config.yaml
n_layer: 12
n_head: 3
activation: "swiglu"
norm: "rmsnorm"
norm_place: "pre"
tie_embeddings: false
parallel_block: false
init_std_o: 0.0
lr_mult_o: 4.0
warmup_steps: 0
decay_shape: "pow"
doc_mask: false
steps: 8716
Each number is 128 + 32 x the weight over its row's rms, rounded and kept within 0 to 255. Layers, rows and columns count from 0. Numbers have three digits each. The size before them is the row's rms in percent of the matrix's.

# q: layer 6 attention query, 96x64, rms 0.14, rows 0-9,32-41,64-73, columns 0-63
# k: layer 6 attention key, 32x64, rms 0.162, rows 0-9, columns 0-63
q0 074:098138111123083164109152133087115161171108182118078166113157093098149092070170064075147102097139146160136076157055138101120093131092111118114105116189143165123168092119135142143132155093073121
q32 110:141073139095126153096092097148120161141101097121085128104159111129115109091196122173151143111150155138142089157117116105096114134165148108182108078235158203151105156145125191103140101099135120
q64 072:108096164143159135118117113092095123161126120103088138143136171103120116086156104111167142107199073191158034112138133076103110126131114066114070105181102092140185126174097121150144130126139155
k0 077:146146162154089130189149197099107122063139137083187120139106124138104139136123183118105093174081086095110133053123104157135128085138114132096144152137098145075136124122103154157137158199189145
q1 095:157183119130069120070108050122126149134156143174100175150093125066144184125144152156153127109115131156162207146088109151138097140089160138130137079162153164071160135130119078091122127114105101
q33 124:150118141144128150025162056172117123148101137151052163132118124131175124124201133090158131088123144160141151154100115097100162144119165129164111105179121117148176151148128072104140070122125105
q65 104:176142085179119103069104083075134167150147139159093153126129113122183182099146148108134187118106146162190207146094110102092154125157198094131117135139142150158151148130101156111117103134133073
k1 114:150070152095176100070118109120166210127105086162090135155151148127116184119140109139124126139148173146146109153095086116123108208119137071112171064118161134138147112125137178117091147107135067
q2 090:091111110154132139154073172156114151064143126134144083087123114182068119115093133120075101134137141077105111105063147093132060098111081140118103156151139065084082127115142105142155180121104172
q34 073:120060102130143149149108188134143077143121097139154113098151133154118045115162080133087152169111113071125102097103103146158131076117089159169111125140145144182079061106144132090105169177101134
q66 096:074081054138120184120112162134130100103133046141121103083133126193115094140145107093116101174130104087122129101130103105170084099093128106123096142133092162108065104130182141102100157151088172
k2 095:129143129137097130142132112125066190041102121113139103176163116118074108085143187147108124131106104107130111140181100140080136113201136153111173149116124104106179140123100191129143161129198164
q3 099:166122028113139135124186111105148084103105146122053141151198068136100108146115088112053117087135129133118092150126140145141163101122160074158129104126093101147105151163164158140136084108134153
q35 089:110126128085172096188101159132118178135163127103136094120198186071099139084080153132109095168072137100156122127135102119162063078153142104154131100128127163130106072106135191117115163095129151
q67 112:103056065114142163156161155132155074138073080144134086118157105168101154146082151072132124180153117132109154129166080121184081144103127109136097103138101175095133162127155139079111174117092158
k3 100:096170075153130140152148169141157083181132135057168185117097144117117099153139130101142128135100117158167168127084127145112164075195134182140131178149075162173157156086114093126141082108099145
q4 075:156127172108188119105150128109152154114152126111123098048118135176168086122129145151167109150152158163154172145115151132028155159150063099096135178161108169153148102123099099144114175149087120
q36 096:140141144147129108154126124086115147131076162130158221120097094113160133143056115222129123142139117147117123143107149116093168166187100067090146161080139121111099160112075093098163148160126112
q68 073:131124184151129125111180150109137089117148107104196105134089105109173119139102117198144207165178132180137137126120115141123140114156147174095109120075100080119129145166075099110141136142078051
k4 076:116193106105146163152150113168104123072189168139125120121126130136151138146153188168162098084136141119124172150063125093130080063146141129154071164169108130136121083188139168131134159090137184
q5 086:112121140116113139105134109126175138128171130157140158056134190130144142128146142124174183086069131066141178095197123151064165145134109102126090107141132094119125093091077087127051110148107130
q37 089:123137121187074122074132116153167170164162146126089145118109105115101140154152074109155149099152117183107093124176141140084188165158130135131115096100173052145121138098142074127185096176083140
q69 131:092156179123054072109141151170141176113181130099128148148089141078143077132184100161123155078156132116153092103136171163090192109118118187123100129105176080149111108114122111154157097151139139
k5 105:142106132090165093110087173132124143148117051200138151127145108137159119143121116110134102130187152133124146140152142076166121147110111061165097087072108143061114098152132116146152165187118050
q6 096:085107116108115124170042166180098132137097103088193119121123128146145077118058097162144119114135165094117077089121130138133136107136106085124113111055083113081095142072108165120166127161102138
q38 110:078123156129080135116050110151169099121157103149171076093121138151094048163058086126145178143124136151081126102100081150159173121125092155115079114092115110158081078129108135138123136130108110
q70 105:069119177109070132132116145139112116072111129164151140112089116134089105149095166180153092120103090060141103101068167180099154107126106165118144137150137069141097080121142129174132123185157187
k6 100:130115124142163141133156132093073157072163112149162131141152096156120154101105148118070155095119091098087115123169145112131069100163136114114132092091141083066148100183067140189159155175195126
q7 094:109169156124073080096140128153144169156131106081128164103122164075152106148158113129203124129159148134161115129131123135055174148103170167109072087138165130132191139098172145132128113177090072
q39 096:128128195124052095121109115140145132126060079139110124090112132130161139166120127122105207061181112135152125126135153173105200151089182179136091103132119073140136130099137130125112098095119090
q71 128:115140172133051086098153122145144138138140158093101158082110146090115147135140117190135163075115132109145098117116175179076159081111150189099097117124160060163175086085132132143135102149175103
k7 095:124135170136142055170116126104136159111149029134164166091139118123143099179106125131137063119167138115120168128129143109171163138139096118125084085096106159122054156110094151187137147178129088
q8 106:133138109114167118182129123090095117108122134111128140137114139145109069100120123148143104114156114096108105070169174122150180104171130119140088153105106118094137149117110160160192124052032214
q40 096:126109085118187079094106107141120124108139172092142180164129130113096109109115114114216131179157131092111167167107109099156114107141097148100087138114100157126162136139106102216212116107094156
q72 130:115086096150139082104124150118119113115115119160184090087158156149095063083088105083134066156167111116086132016157134127141141110192125134130157095174105135128148126136102134165176137118102135
k8 141:143181155148143132159140159094058144053150102114159124179134097153149148079160110096115089133141142108115136125124208140106122091135124100138135119151108077087118097195080096155201140132122079
q9 100:118107153093115111112168086150160116096139160189100107164155092137166126154182090214091151111127119140121112056075117093097158127137140078106117176090107090149144101116080122180114170117114092
q41 102:102135116107080110114115194151172191108075133100187180081189101167148142138083139136170114129148097147137138106124109110154084110126160149130123161145121140113152106191144074118128056144125193
q73 120:115094174066113102096162162120177050145179109097169090149075149105124111152152085174154164136149120095078126083108089102121111157123209112088101095115174124127145143158085119111142126127115124
k9 097:123122137150208187103113091117116135104160131088140127109122106120109141124097147126199145117109126076121052127145155120142180139146107117200089114186148164137210110135166092143089104155134081